From a checkpoint of a small transformer trained on Wikipedia.
Architecture: RMSNorm before each block, rotary positions, no biases in attention or MLP, untied embeddings.
Each number is 128 + 32 x the weight over its row's rms, rounded and kept within 0 to 255. Layers, rows and columns count from 0. Numbers have three digits each. The size before them is the row's rms in percent of the matrix's.

# layer 4 MLP up, 1536x768, rms 0.0972, rows 502-524, columns 672-767
090:099111094114128106139171119138089061054120106096104143122155147177150162103119099097105169141131093193158133130131131140148127164127115100148120118176079124115112142160061099138109098163139119059123068089141150167076102194078108091156097106163115153153061107122130132107137151158074229095
090:146207082149110175132118160152173166169129144126101057164122147160155124175133134164096142071165083129152115110162098095147171174139178103140163149182147078062106163156137077176167077166174047155128157113128161148177200109095207194133096152110130172194066099158168111098162125082145162164
091:054097098112116155163146122180151147141147080130069142095095162132135084083097140171155210106162114133099142175147121145124142135153141116051169130164101115105068159106120144090141186111126112151139072166120093126118189109131127111157104191100097090104125113131185149152128120129120132159
088:117146126165112150202119123125110131164069121104122117135083157162120140115124119139102157133129139112103076134143115114096131095143113116159132135152110144109139119110172109096148136119063099219117157116112124114110115096134115107140094156088112128120148151133133113122079132171164142112
099:091105099151169193199132117128116083122138130119144147106135062077134113163075105129142106126118094115149122124172122150112067119115104183117200142136124123114175142120139136088060199145169135157120076137142130175104110125157174116059093159113126142114070083137198104097142064126155120168
107:131180144145130128172141147074139191113115126149146092131121136122150114111126130114142169153171196142176079085120116136166194187150138124143128112179173145116124126135094080104157165182097180143185111129174135200120080114140123149089111069064103192121151134110108162186124110103081145132
101:083108091104144125152150093099122033117133174114155134096113122135158096147130120148101146154150155128157112197158113159151134174152130153106124127031136136111070111121091119138166147160136104158125155154184120120116100144167115127125156089144117187133191130131165202091154115161124132104
097:134128174125091169115149122094152165145095107144143114177129112057099095108105127108114122081106106162168129097168113132029151075092115135118136116162148151056126096161088171150172130142097183129117099067158127103077165142144132148076174193165111175134091064124138134146182086102192180122
103:088111103115140115134094143123112141141170150136100154104091182201144159074062156104105128121163162138091072153084139148150133163160129152196117105077164072145133146106114123120114129095109046050139100168101159140151151177076165118108216138094131153161139126126166093115097121109095169069
107:097153081152144141163111138084142165032124028184153158091135083119155158090132140137096127140169155127116096065127218116151116080158169121093159157106063106118135126084188140122088148104107110181110099113135162115093093142109157162140136093126174086165127147166149134099102096117134158115
093:131152211210130124176093153139099152154068132135113174147152198127139091125115089167206141157147148127111171109083131098121094121080152137140178127139106145196102101183179183162117109142135145131130141140144132089139099104081111140221116106197104121139135160071181129143105100143156133152
096:072101106137161141157100152132169095154117093113137082143132191137134112141169186121096171133089148171095108189127146110125168087100122135095167075117146112157136153149143118124177067178095138108133130102131179109140123113114116200106146081064103185092104150167098138139143159132114169133
072:124154108146156120117104121127176153182078153142118147131161132143157099158152096149088113109121044150190142130106132060145156146123105098105103129121115158129083056167125093099092167090145119154119150109095114050112079128151143157150142168081137108121107160125112173122151146118093125136
105:131082156124132104177084092193091135116192150162085093165141147209149069136173120100160107097160101153120039142109119178103164096158081161113164187137119226133131162087123106098173191127119137164120132091123170098132170181135109055126129149116081151074110088106095105139130151162149113077
095:085164143158137172183100170140172168125113143175063116145127101124113063114142122159121122086194138150114125140118072093077119148163111109073149124151086202115146067119094077096107100110103167118134129156099145077089138148104134122141155085149113159167145085043093115124176139127147144150
100:137106125160120111107151110143096158210090130085141150208183128067099093059109125086091147179133083109151128100138118209162131136092149107144109125188102127186115090076134127124121123117147109093167077133169206194150113086089105139113065093138160071149120135129155123163097115116110146124
101:177127087148134170080140112116088154108124160137065103065127129090153097102146184116158143093145126099118145143133119186131152108128087069083141138138155096081119143131217100169119095094174134129159121177158171049120099134117119165148092069105173105140125173140165093132103083126117142223
108:146129147136159126162088181128107141089093188157115132185176128090146129125084084109170109078189151197154162128119067114166182147109116145086152139104166136122138110157113098145076144206109083064135071086084127065123157090133100139118155109155165187128088183111138113148145155192093162152
104:082075104088145109124126133103111151124090117112146161108195112131120157128179128136134155103126119094132129107124152095145152097138220136120102078143130091170145044124086183118121143096169182143151118145059163114112146114158116129110126083137091116061088123132144097087105140125098148108
098:148105150129133094178081162159088066098173166110114119102147120109123103146167125178094120141091090126140116099122115128113125189092171096120084138155150155124080112096114137145174117117104094086115120110121134136126083144125124079057150095117080090107133108109071115147179179103157052104
110:136112144137119151101112099104173119086133163137152141093148071138122151112189086121104130107113079087146090158130147129110147160216127123074104169166151139146163126142153129097129109151141161190143119119087124128105138152148170153149073143113099072119066070074135133131184064124157131134
107:145142151104128111163119094140114110082082157198119159085099186107153127133186109167117110159117160152148161149120093082161146119123099108176076108119141187160142112168149111146211069112116104134129110117149178139107156059151173174112114115172114169117143046149146112118143151184198116198
090:089104163178088146143124131141140145122068154138124199143154155167158151160180115150084119126117142078164100176102101119119137126103098147115118139151115150148117137144085148139074102126116131142103126087113148063092099094203118113191120119118070050128116142134121142196082116155118113100
# layer 4 MLP down (transposed), 1536x768, rms 0.066, rows 502-524, columns 672-767
084:146089177149143177160165155074128107191098155114113131133141092116126117103122081132151180108089072126116130125121174147138131118092135211190156072142137153116169168096099173118158120150164223088111135158151176111085118141128158147080114175130117132113090158123122180140184146047171148121
095:144131142132089134176113119135143078124143151131119161127110143099127138163087104169167130096104127138133163029110078169097081112106131137185169154111072168153089126177084110196121139133180081120129137126069165119141133161165094101147148111096144088116132119110067111102135163115154122082
090:119179083200110114138135126113112122123135130133139188189167123140077125102116125106093106079108128115155083125138252120133068120101137128083164131124149158144150141121136194163156149121108103142135151121126172099165161150098144102116147137193120076141124129182148144149102134155140137125
088:109169107142162168132121152084089137120177053158126163115165130172158153108125119084177094151118117105117157126163073175117130135136110235080133142088167118108074122120111112132084114073170105112107093088105147176140123119137139090176121118201179154129144153096139160160126117185089126182
098:130135150148119141136171155192123141071173131113114139135111104158147128124058150165134158096115082069088113082167160151137131157161150151122111146094096108175107116060158142120129085151039103147189156115127119165083100134118129149099147095111166096127137166195136129159171153153096118113
105:096163079103163119203126052160161178164134097156152128152159125112125110105113083160145116147150143135171134119125036137150150144082145081107146158120130121127117075151102134115132099128137098085166118129087168165125108145130152097149117121174135136151088178067101114116089119191132142116
102:135154146130134149114133092179184136134138169119126159125102173155119092061025117114142107112172198076097139125115186125152106218110122135117131136164152081119155120125117143084125097063148148083125068151109165112137129142125150105166180156147112148119108172077141156144090046087185098117
097:078128114101083108141160123116133176102126094127107141108115108152115115117141181071180112140096103209103097118090123134076143120161148091159135122150183136091124186099117121131115114097136097096123138103132144120136117157083158137100107141189134180128141195082134102145126135072138159157
101:153164113137169180130129157118171117150106099127094150141037096104186082146074150099134149163099175106163154150128137165076165128107144100141147139100176108134145102120183087129147117142160082085105121126140158133117142168149129125134162091142165154068146149164181086132112072101085070119
105:157128162106172149088141068062099071098093194135137139119140116094104092128141153169145169120086104064127162148159144115141100143155099127106156137132104200232116148110111153141096146104071120085144188122034157166143078123092151105095169130151068150130120192210091097148176101168098143113
100:063103144096145105116182158127091118202117174173125135169152189148075134158187123126105100115147120136165182147177089130160083128073161133117106224127099177167126139096140162123158136130102056129177163107076090115147104146139170114095200140085083173117081126123170125082174139099101113076
091:097066118155101143135109125087108135131120102091124154144115129137100055116141118111168148103125089168166119139064156124093071138150151088102158120148140160102078158111085132077128102132130139110119115135099127141069113132136150115108140147101100128156111100226124156126114237178157135164
075:084137095085132128148143129147144208177125122120038127128042094149161181144115141149121097200129099104125100110093073123121126091156132159110149106110136087160092138092117046170080110173082137109060162169132134089160096145091151113162105158136139126154152121130131104093145116184148138161
100:173063145115141156196091128148193136100112124113128139131096170202193141122073148122145125119092117157103150121095105145157167139145134062149147126048149074152131117129174116100073101079128145108098118096140136141076149141109102110087092139110145093109158137085103154152096152107121156116
096:162127107069213075123159120140151032151166118081127152159106122092102178088055104131155131071126117135131131126149143127197089122098159155129087115131207060155111119164231125172151109121135140122132127138079115089161109113151126136127183089131189105154139143132050112093095132089165177130
104:061089137126110090139143112109135099141113126176102093057102118190117124091097134161100099146141106160077178133130119104193201170138078134086129138131100115152143085122116148036189105129138070152150131136111109094157107123164103146137081127149148110160086172122097186119112060094102143112
099:158128156145146133103168138144153155136190110140126076148118069126089166147138171167109119172154096086069136096136167077187145133148136126085111166089116104150101144165149152154127138147143138140123127124098081184088143098143107104123118109164172071118183070086131153136048137067122154136
105:158124089168101149158131114129121117129108083115095235124088178159120114129124111101113145133108089107088118091231156097098134140103152161202115180155119119145115181105141081080126105143104159093158101140141149105131176154139123132084139067118128077060146124150101109126123085079141086128
109:106165057130094151093143180069101090161117139094108129129161121073127131130095152133194157118137184119156061083111090153131132141109169174161091099122101124184105111164116088121042092062115147144206090121120141100157154157082153149137111125095146096127119184106107144163138164092172128128
101:131070111150161214067171098082121104137095100174118118125135086116118196061124183120141143120136130114090182162124087097137117115168127137083136116109087131116123128139142121157147146104122151123127135144133121130131151074125113155130137083167160165060056118225106141131186086134121113115
109:110127188121137097169127074077149099121099146159089156126135046145127152081161109086109098183110126147142114125165152101128093080082171149132090157077109163167138112106107141093092151203097173162062130111094157147178119104224155157134144070099139174113175136092152117090211118141144122070
100:187108174090111165126097129123133077082135153059139174125130081159105107126098105135123160142059136134109130126118102160138139125137105122133117105115153140131105111087114112066075140115200146108155140201093089120171157084142122132110106133190106104169129083123131115134126094151100132092
093:169146128097099108121178129129076167122116151103120152126143141117103150105124110114142080139141110158083169123163123087120129109093156124136166143118112167132139151087173116142078146083132153111143131156107068108095143106084180190127116132179094118114153139109163098085147123093120120145
# layer 4 MLP gate, 1536x768, rms 0.0909, rows 503-524, columns 672-767
091:091150157137138116122159066120133141181115105146155101108151159124105090128199110138079129154136082163069204127080077107143109139095157094135103127123177165146090147133088170155150107112116156124103155171093176105094132148103162079204144049153178087097160120144139133067168181111147051115
092:173131144090137120136140164102076143111096100175056101177091210088135129128209100099066168129067104146132162168128157150152193145121184125124167145134122162147103130117111153116163155166139086145200124156133163117045123169095117135139127195114118120073123158093109129159119099068169124101
091:132137052185116132173104073131180184119149178105151135045182192100095083097098108162108105107109168156143098126170192134069123197099123129111115108141134091171158145143113076112109133110101103091121159092207170119177095099118080195173120137106123103106154085146108157116160162196172169091
099:122106082089103112110068120133151115149128117088078146122041102146118142135098155077098137146150177142179123090111208091128128101162119135097165167183061113139206193105152162055100190114087133149121155144086113159162099206139056189118125148189057116212144111144145142097136081127120192135
102:106135156078140110113129153126166190111101075165139139118161097089152133141074074159103119094112153124096071119141067161096167127162142141172140077188109097082135139145121121127089138103081186112158145163123118154138076146125143165114125125091043110144151161101104099103048099154079128110
104:189127087169155155099120132107043131144132127138106124171110142120123088147150090187158196061125132101127153085170196181111145142090072167136065143156092165101183120088131079132181162157122103103146093048098147125169096172131106141164094135135086185090065108079188127111069138107138160212
096:072188163121114111120107142142123141094148129154128077108129112145135077123143174092115154158138124105139155111170109066079169110193093103134144144077155114116096142129110180184121144134153132118114129126175122069109104067143158144088089095181139199122174123114184124127123141095105125210
096:116155152137153141132127159140101125121175151089149166178120127138072145162144127136072144100126100124133123137132146121127114108116112112110134128118103146142183177124125117105181148117094155130143092134128121164154159126138112115114091148207131099106095109162107131087128142108162135121
103:091127101081078159153086190156081156172173094152129196024138127146149219115110117120127082165192085119087141146078105103161124112155111092129163125110134110126146120168155114098121159090145173107073155083067163105130078171123155172165178175127174119065161169099170122119155133133100165141
097:111051159116147190123070084102106089131117183158125134152139129116096151202144127084108160098067066032099133182138108128126165136102185148088138185116106184150099110137129138116146127137092146125100066126100089123162135135081116103207128153161119152157146155097137162117147114122119098111
100:128119154077171012148133152146131168109121165143133118149068137165165110152139109173112177096123101176082107161106140214128153093192113140088185107110178138191123164148107117127143132120113149114126179135090140168158086157117111093131067128085068140156113098168134159127147102135073150139
070:114032135157071123132206135143100135114102133123104132113156149168092121156126099130150158200089140131128103128213125149127136163101138127136127154116055107095183191174152166127193147117100160099158123165112093065165126106117113121105145087177123180133118074127109150118140120170149149109
103:115074108112178072142101116067138099087142123165095081235140062098163137154046110134145127135134134155102138063036184108139067122164124134193110091096125129105155202142165115084119126192071139104162129141107099134063104114123065139113116138121067129124148117169157168158120180124196123105
091:069220113078127180108062167153176106144076129146100177060133138136140144091111118111113143118106128146153114089135111087158118122084155190152121147157127099116114134113095087089121128069154129082171145109228096094075105115136178172150055171166081086091176161143112135147156166124080100063
102:130213149118125099112158086092196126109167149127146148099153108108122144109135174157140104131158145128128178117168169120181129145169073142165154146136139087161099119102138124147139118175103139111157113152143135088162142127149151144190148113150153136141129181103126143149097080109136115167
100:114112118141164117161101091123162108114155159177172067143114170173083076093142097066168128134125113099159125142124119168192102117032104152145135093135123079155139107084089193129147115078111129132152135117129165138123109171161118159113142161155141101142123159104098110091083146147179128128
111:070123168145114154100122087121137110111073103132143134182123131094128169167111157109143143137111163105190149085140134116092140084153110074148121148129126106131131118181110131104123164059119140153141161180128158135121132125106133120149107138195139155132108178127139155107149130121138100131
108:087120070081101115106157040113113157043113152111141144156162124157113083103113154137143104126109156107154073084178115165118114093170109147146166069185165128114184190119155144141166135144107156144128111133178146109127211176162131094182106156147143095115131165105148098100118096134195131101
097:092100152129131111094169092098142160164096108081060111101136118099099109115126150111099143057113140102149116098157137127144107088101105127119176130123110165123164148167126146125101133152148095148131128093180116112102103185108154101084123180183056142064128130119100083064160125174140135157
106:129160095098155111133114121089153114182186150172122139104149077108208163075151084107158135155110115066051111074069157169116142058121081172127126173105148175118137115178135177119139146179105131112163160156081131161130132090114101097130093112080130123186104172093109143086141141165179130131
105:151144150108175110140064201159173143092126066110090172127093186139136126164066121143107165160088177176149135157129118092112137103114153065158129101162129104137115124064161115152141139115113099188089129177139171158112182147131188082145172095113128159156048153156143122122149132122127106187
089:134128102134113200210099201097137134106098164177093171121097134114157140157127087187167138207074140117144096143133138097148130144103102175155095155151216189213120105141130100120112108144107122109138119076127142095112199131087142115172125153173094098105115088087177130116135159149088158122